Each number is 128 + 32 x the weight over its row's rms, rounded and kept within 0 to 255. Layers, rows and columns count from 0. Numbers have three digits each. The size before them is the row's rms in percent of the matrix's.

# layer 3 attention output, 256x384, rms 0.161, rows 51-101, columns 256-383
096:144076100083108105137088151123155093073141119144147165160100137060110089137145121162095190143185090085181140130091131126141118136116106175140159135181146099141080155087153098125141083106115131110128147111136085134121135147160133083155157177085162076118099202098084059178140126113055072133133094127096128107157101107167082203134149101152164116168090133110198135084123116156135120129169
092:102140162137175131145137166096119098163135130090153114121139187132101125060131109145142081085163106052126091155152051120050127144173113163148108127106165169163173165117116111103105100176141136194132159083068127155174162114162142129110085132111123130171144098102089133126147135141145098122140137106126088163153157161146140138124145128135107119110168137157109095113123135141098131178131
101:183099124136147130186212095132185141105087124080087166150126133131120105149142095068102145123142150156106180173096153141060125125086152081154141124141136112135189099114111154169155112108085130139160076119179093090174194168084106107138178110165140116170167122162127092121171136153137146098076180146184133127122121141123172104182121136137162108089134072071166109077113130077141121171141
082:153109142090158143086148085170101108163152094139114112131064107095130105141182101178133143149201122053189132103100135058124173143114070112139138107175193107138123176060137152147126173143096127146132128098107130144081117135113101116114097121163155138159100109074084157122151102113116130134163151131112120158153155120140118136131133080169175117088135111128102085142097116119134133194077
098:135134118074128090120103099112121131175169126160153144121043126127188151136073149123107156105122118105108129166120146133093110120095131110177104085138053109173103149114105142174128158137116135131056173122159124121148117157122054112134133152081049167110102166070102118132186140113085108152088120104079069089080118126133059158143162126070180104176177158184111130085118048177140182124118
104:142154110126099124151078099121150169059104163173087173116147135117147082182163167193152156135170150117127153177146157113149072172142117159168133173134133100144146117064089113117150100121128144082129100138141163145122179176160050144090135061156082067102129131084141095150163134160174105166161146128052131113163140106161080163093048052080076131115082142126088104182138086061144084066068
101:128073112070148096166116159159216150117154117167101161097111109112095142157087153173146155141119180206133103169093136041153129096107154209100164175134142151110190169141144148092115124098090161103145185189113106087138148117155112146100127096116170104088110110137185132095121180133154139091117106112034092149133110125124108118092120098113115159112128122132149097133170110134093140111142
094:089211140083114137128051155148111102151129113143121075108128132110087089098130104101161127150097148127112064087145143075119092085181126075128136116110133149151143130142140087142142175100123138129130120105126129134173128184095175115094153066130111113158154136119119118132167073132151117093186159138178133135110180145106207140124161159139108128122116094172139138094117151117082128218170
094:083164125134113093085152137166137125098126114129085130127120113102182142110148096122170088086074139125190138147113122186146166128105143136108143154111118128112151106143112087110101092117160119171155141153119090124146089113195156097109135125103146096082133158139090033100189087126133115134132141167166083155140160124137101180152092112053103131150156135119111128144142201138085153111139
092:140177120056129087131126111111122190125121139145127174099129135150124102179089104141050130127050143137192109146114172106141075133183182135155176158137132100135122189125120088138137156129105167157091081107146178157107140137141139122094158142147095132118160102130120125148114112151140133161195109101095119140126131141168124148129150143160153122169182134100160104109120118123123186141122
095:164138108141116144083096120141100125149132104112151165134124160120134114121140123195151084141135117138061161076104052199151109156170080194136107189085099162078153089089129150102134134099119102097135175170097197097103095153116069161147107114102133128096129184096162128139143118158164133091091108155119127211131124161162148078092107102154195123137149135123108083104097109113117130144109
101:154081117115121107165121142138117148057140142166095154135169133161128104106148180120129123180137134149131100117101119071134088115154105122112169162136130160136139096129117157138107061101126150104123152117134082139129165174146148172170154160139123126119130062112131151070173108115113131104126162101131130055151083125115116132143140124103192126123157089166154140022189071158110035073134
106:180056145159141141183121102178135122136187111148170121136104144181104161118157136078154166152125148070105094095121150084088129112129155125113107110092169143151187082112107151181106110138161166126097126109164125105119123128165155109179179116177138115071127106177133182116141118138160142152124125219119166142154104190130154141187130123176150176125134121122133131160139129111142146143142
096:121117174155138108167108162075157168115124101189088178080145101173125136124142128148112108119055149090093105066095103214136138088132067134093129174138152112139183116129118167149143100087093135191168136096087134131161129127079194086115207102189131105143109102210144121114148117112118152143103130168161183165121106078075223121169096154128084130070142126110108140158122101112129122172110
094:089097100137219138124135176152146111147073122139093160149126204124096170169109114091126125122122138139161129168134182167103173064153138131065123161144111169141159129066115163099121134158126173125167171127067128107085080065112130069101114102123115125106144060178096118063114120138144107100116120134157110152238100106147136082098100126109079131163123147179122181136129088137196108170110
095:180097144100135153097083097154104147114190087094184149190097098128173121192175181152180194114176133167124141126142131121118192154134161113125095062139106086171115126166173172083114136144167184133096128065135126154132154145171099113112114109076117138094159088067202140125146113143123127130092103129178160153151066177137127139101196175174167086129155158169134150066113063158159118120116
092:081135144081112092124152109111063105114122172081149059171203126134085139124093159139154110140071131145163116089106084108147117170122127156151111121101165128160113098108122092112156041111128119157145144109103136172164157105120157142138090097109123136122113147100143170163169114105099123197130087130121146138092166089104120078134111092073103154106150172151127070198157119187140095042099
088:119183110133141142124102126131126154177152103091159148109116136149104114122194116123147127133127084139120073124135108150199129089140084110107142139127155112125142132160139110148065133066123147183171154142101153149137104166125159158086128145123129070085066142099131074076107144179137118183178096137133062162142168072121146116093101096117104188169084163087081124159120188119146101065124
102:111099137135129070104145091131133161139138158140121130127119129110122128152181154126112130165158102173155104115095137156150096100162140099051103139150073111120112168086110131121136114156121127186149184145144134090108157145166155113099111210133104199167120187096091140150082183088081137092148163089095136120180142087083072054109114086088075146110152109161167134190141191182127109147131
098:161172124077087143153126129144104158137154084118085136130161114113093054106156117106153111114162141151089120141156112212130107143123143124104094147128107032107120136188139092124120126134164148144105087167095166087183105130138106159149203107126099124069116117110141136141095163123150141103098148111086156147134102121150084100148087121072089144177150167130136169168130144136194154117117
099:172128174118089117181154103130168112090115171149073097073086084093142074115086122108137097132122105119137147147181184106107053183139170131126096154124161057138147068138150111111149138088104052115128142167134092129131133119121083088093087139150142146211125137092059105121139130116141098071149173119147106087088102124119123136090184165154073114151127119123158103079116104117163097184220
091:154120122098099148081134081174144093087143078119160180164132139063145084172114127138140143123120135161181127147101136096069187128095163143181138132111127091053129166104110112146142144118174194179126118122072192117097172084150161174106129100150147140068111155169107158112048081120127120146146116107130090126189166086189063118113133132104087129113120123121117139128112151078119110088154
081:133148132171109160120126143144131108118093169107110120118155108163145111121125084076123100082073091077117171103163123130142100096171168108175143082198143088118114099204161148120143208165118097133156144106158100163154185074120110148084072174139108139182106152093115147064113079139108114159137125122090098161145156186114156164115154142151146119105153085129153149131144161111136111132106
091:090141115132119197097087124093139181147117195153157174162142182136124134150116143105093171145155159140118142114111126166120160110150129097131108099168103154122147131102161151070194148125097128157079130115114122140162129200079100103107125136089124181128164131043107177128135120132083071104140093098090067124128143117175123137175111167106175135137144167130105106079073065176100153143086
092:140111109153098086165162163099127159117108121154102158089180130139133139140175148189104121159124132152055129145127141126109108095150133139142135110136084054120167083204097110106121127114093143100087152118081214152085098143094167197089146090110110152104093122135138149098134116173110150157107123128172167100167048135144165158080144089144148085191129147162162167102123132176145119147143
097:108090102165108143146118124145109112130132040166119217139113119099166161144173086141169168168065130076089176074133123148163131126120120133109131116085134185146135129114098121116084124160103137161106176115055151150114083116129231115160149117151135138128081101133166131159133101134147147178141131129148126198170156101156155176177153122182145152120109175186145133141104133121105106141157
098:088201140118138127153076148151114100143135166109098173131134173171123114105127151141195128128143101129153164127183037090120160160092097117161114140107139146202121073163102126096147110095135068170170124116125108134173138102116144084161098076181121155116096105122127108087109175101128197135124136063125095182140135156092119105186185142160009113071127166092119132246166207134174156153168
092:135107095175139166155175128171140125165175104146156179160051135172149217146168137116121143154128151117124136097096053112113176124097092104062124118121180143088125085165172179144098157142158074184105093100084141105093128132130202097105122094155160181101120153154137129139156124132134107141141105153116134087190154132175093173121089121111086179146129110195105147120091189178134120141150
104:175160104116132143201109131126146121104121118105150123121144126107127159042098124128057129104160140087079136160124147167160057125123139104141132171162143160151128127093120131094123134131100109094107210120110144076106032132097081112113211112089109132135137095131132068150176078185145167106136148149130121114122146173144199167144139116153230133122102131108139140142041064122108135239118
107:148075170131190081135109080127122119176142088129143109125059128139120099142194141123171135178124171137159093069175103167095106112163111176128122122089108138103143134122086164137172138149132182149136164083135213136142173106115094128143123046076052191098124154157162185117120131133143097155144144057165117083188153110136099111113085120116138106139122173136086167095127141131089200074139
098:107122122167105148150155130122149108086108099122120125113129166175124136136126107159107108056111135089111120159098134148136124108108151113114117133100132108121173076093127117104162112113089113170155110092092103099144095087180159076152114086132173170153159090094088191130161115138114108114155170136143154151121190119093133171193125175184168177110072077137133102173082140178130112192115
095:089118154143136125125054148137072067114124154115151106091115118096147146119124102170130156103126075077089165123110133120161108184110086143091129096119148152131057129162084143107115165156124109192180136133143089091126142076152153135085136089121153109103149094168137101085125136158104089116183145152152086141132119109130123136104118136104085107147156141204138171156114166141091140130115
088:157113143104140109139123076141139096042134158144156072119070140100164072163091178151110118124091122085167168127105122094143102159127129177164136142130106137133133156151163167122163108200122106092099159147084126200082121112113061091131084084069138124121118143073112092085187128184119100128154176117124140096111161149159128118115130127103158128093093075134115079114102077148157144154170
109:177101129119121162128083114111109091176140148154112157127113188122118110153172130112133082102156174063192162121214093130112199135138148117170150136134161195125131116113148114102081114160151173063111165148170115139137110094156103122122053137121056141139126127141101114109138184141151205031162126130165093097117103131060126148156168165113163088125159131199170142139111112112096105080115
099:146119131115107163119142146146149104089113166102144138143128120088219139169104176146110120149160091149108164103103136120156109180108131126150157129136143094189147074097139117156080111098098156119124106074054186171067182205106137217036124042087092166088146110137146107189159080154071093115134166127141177051146120098176139165077081148052156047203200133179143129053031106149097100133141
089:169170114085144070144122143077127127130102103162101175091136140140135117198125147146150145162136170173098123133111095141189131108094102160122130112110029152115093150100121066084152170125129127100108156115162112107153108166168099117145080118134122127156158141111100125132134145090105111148127105115108157120091102157128114094174118097105130089157162112132142124089135124079166126140126
108:111064083105194095146114142129176152151150126102104132105066106126132133157173119178105143195187179169226067091098154113134144116141029155193152126199110124122108130169181114168140162151096142119172132169173109139115085107115099077215139148130157108096096126144116141121183125152134139107088148157181153180144106145086210139195147147178166162132106122126151158201146150122142135136073
092:099158164095148100106119156146137087092118099175130164166133115128107115077107072131202108135119064057101110109151092103171118130146109186114077132067133138143145144115080161112099150098091102117113165176126134113086165071142156138109121069125137153016161088163120147027136083151183131137114160161159155136152152132180109078106080117156117112149160084095132165095105114131089113113095
097:086124137098089103141181057134078161155138178135126114091107168148136152114103144126088150112118105158134067146109189175123084099162133094161137126181120104179111110150140118138159111098153113102131107171156123091156122058186095121148131131157144136137097153148139078118102134154120113137144126122052144102069114142159109170063108108144125099158129096140213178146145148101128202122164
103:079113050153162137140124146181078127189159175148198098127182129159140153123139099148063116187135109138100123155145100143114080120113102149149125139126128191137131128114163164168125101187118062109134110168145155142161064086093052094090089127159092128128147150093102069128135108192154117124090177117133070148160175132123099088114110125119053068155155145135175174130088162123129139159165
094:121118179115132124063129098143139097157103101107222098163105152149108120099080152085140159091164087117201125095165083058133153136154100136126104129156174191124117112121109153108118156156122106187097090120104098143126151095122183133156083190104156171113123179080158145095137132082112121211115112145141159178131145113077121123128181140164165175122132115114132149110160167125128142075076
095:121057160140088145135150113105148105162073123176116169114116113064093124067172111181174102184156110148133062137115113131176119118096090128121112141095100104149154107164103105154088090077172119095128053142130204063135160179110079163079142032122080101118090090110177160151100130140104050146096109101155105119148107105165105166104153164125123131180143153104057148081122123117178124115138
092:102132180138124132057160123089125095153078108144131122085094154095134148118100121113068124113089070121119147194164155149076104091101104099132156207113085105108131168093129103127184125138156145093090084131145088109148075079153088126126171172222119137134127146095114141057111105173174169090150175061141077163096169129128222121155124159191151159095164102099145107171126147089102133142128
105:094090110132065184147114159128124062167118119123093159145142137151090152120136062101135133097084105088106119103139165098107147131114144122135118128125147119129078151108140147141081107163096163151153124141171167104078074068176159060136109114180120174102143039125110138123106105153140126064144120154170139140144163167151104181130120195166137153142165092180144157181096167208105114180165
101:060127130109148062125081095081060151130114066121106107087162209139149200121070123143109126098141147116146119106151125204078111114151153169137163129084132164102090150171099122083169149102114164064156136186162126106139105088187128115140161143141125114101126143132135159116077071114131091124129168080120161105142110133163117149094085133140143129142135164125156178129132110143121181126137
097:125116125118160132147108152140138100107160098155130104087126164114117137108100113125082112101170176113098132210131199155166101154107151125139114101106084106132182100108118115125096183083108096110124118052085104175129072034132138135174187140081122145107168068107163127123148160137161142104148136150132171098098138137175098159125137085179188127146109110152147101146134136171100182173186
098:094144113125121137213099109143167196062200083162144129108119151105163164123104153096169165203097144137159123115073105075124144118130101147173164188120100183118136129174142131127161050086122118141075155126089142151179097196130128124116164129079152153146158096113140177170138131125140125112124114109128142108197106076123156124138146123138130118133114179158106155080096095125147085129103
104:114151173151086139098119064083128100089149103112128133089096217170130096175083097111125121062091103077117145141086128133119161087132155092137065125103106144099140197120110110093213173179061131089106210072130131132040107119140138135128167167173171211186111074141106097110125095120107142087143119190146126099062141197151191144103164139179188176143119099082142124107139134147108137187148
110:108182124161146149074109124091156120133160144124126103121174154209098147125144123163090118143105079134141093133153135055102084077128082133156128125079113140165133145132139142125145135091119108139131165055076051104112122167085158100144185110142176152119148108144143131094227063157128127098189183162161155134114145153112223121202108164163178174101101110106159141077086121082032144184141
100:102196140137201115123116148059187131062139104144079132140137237152083133134044114078109122124143102122065145152147144171061126074129140149126174185095102164120087133060080104124204134151129119173145127161191129128146124051161136095136195182130163083151137058110109107123099161135166137132135155131176172171124144116129113137131170113135157185078112107127163156136113144161106165215138
092:116124123187114131075127171157121119161083173121146102091123112118141099164169123145129119100066129150143103115164109122129172111098115115097094084112162118143142161154127136090100177098157178203091159076083164135053147113143183093080078132106128204176086104070069104152134096112098099118156118131159155181104157129075137117136249144159111125122169083160126138067091141182183118179134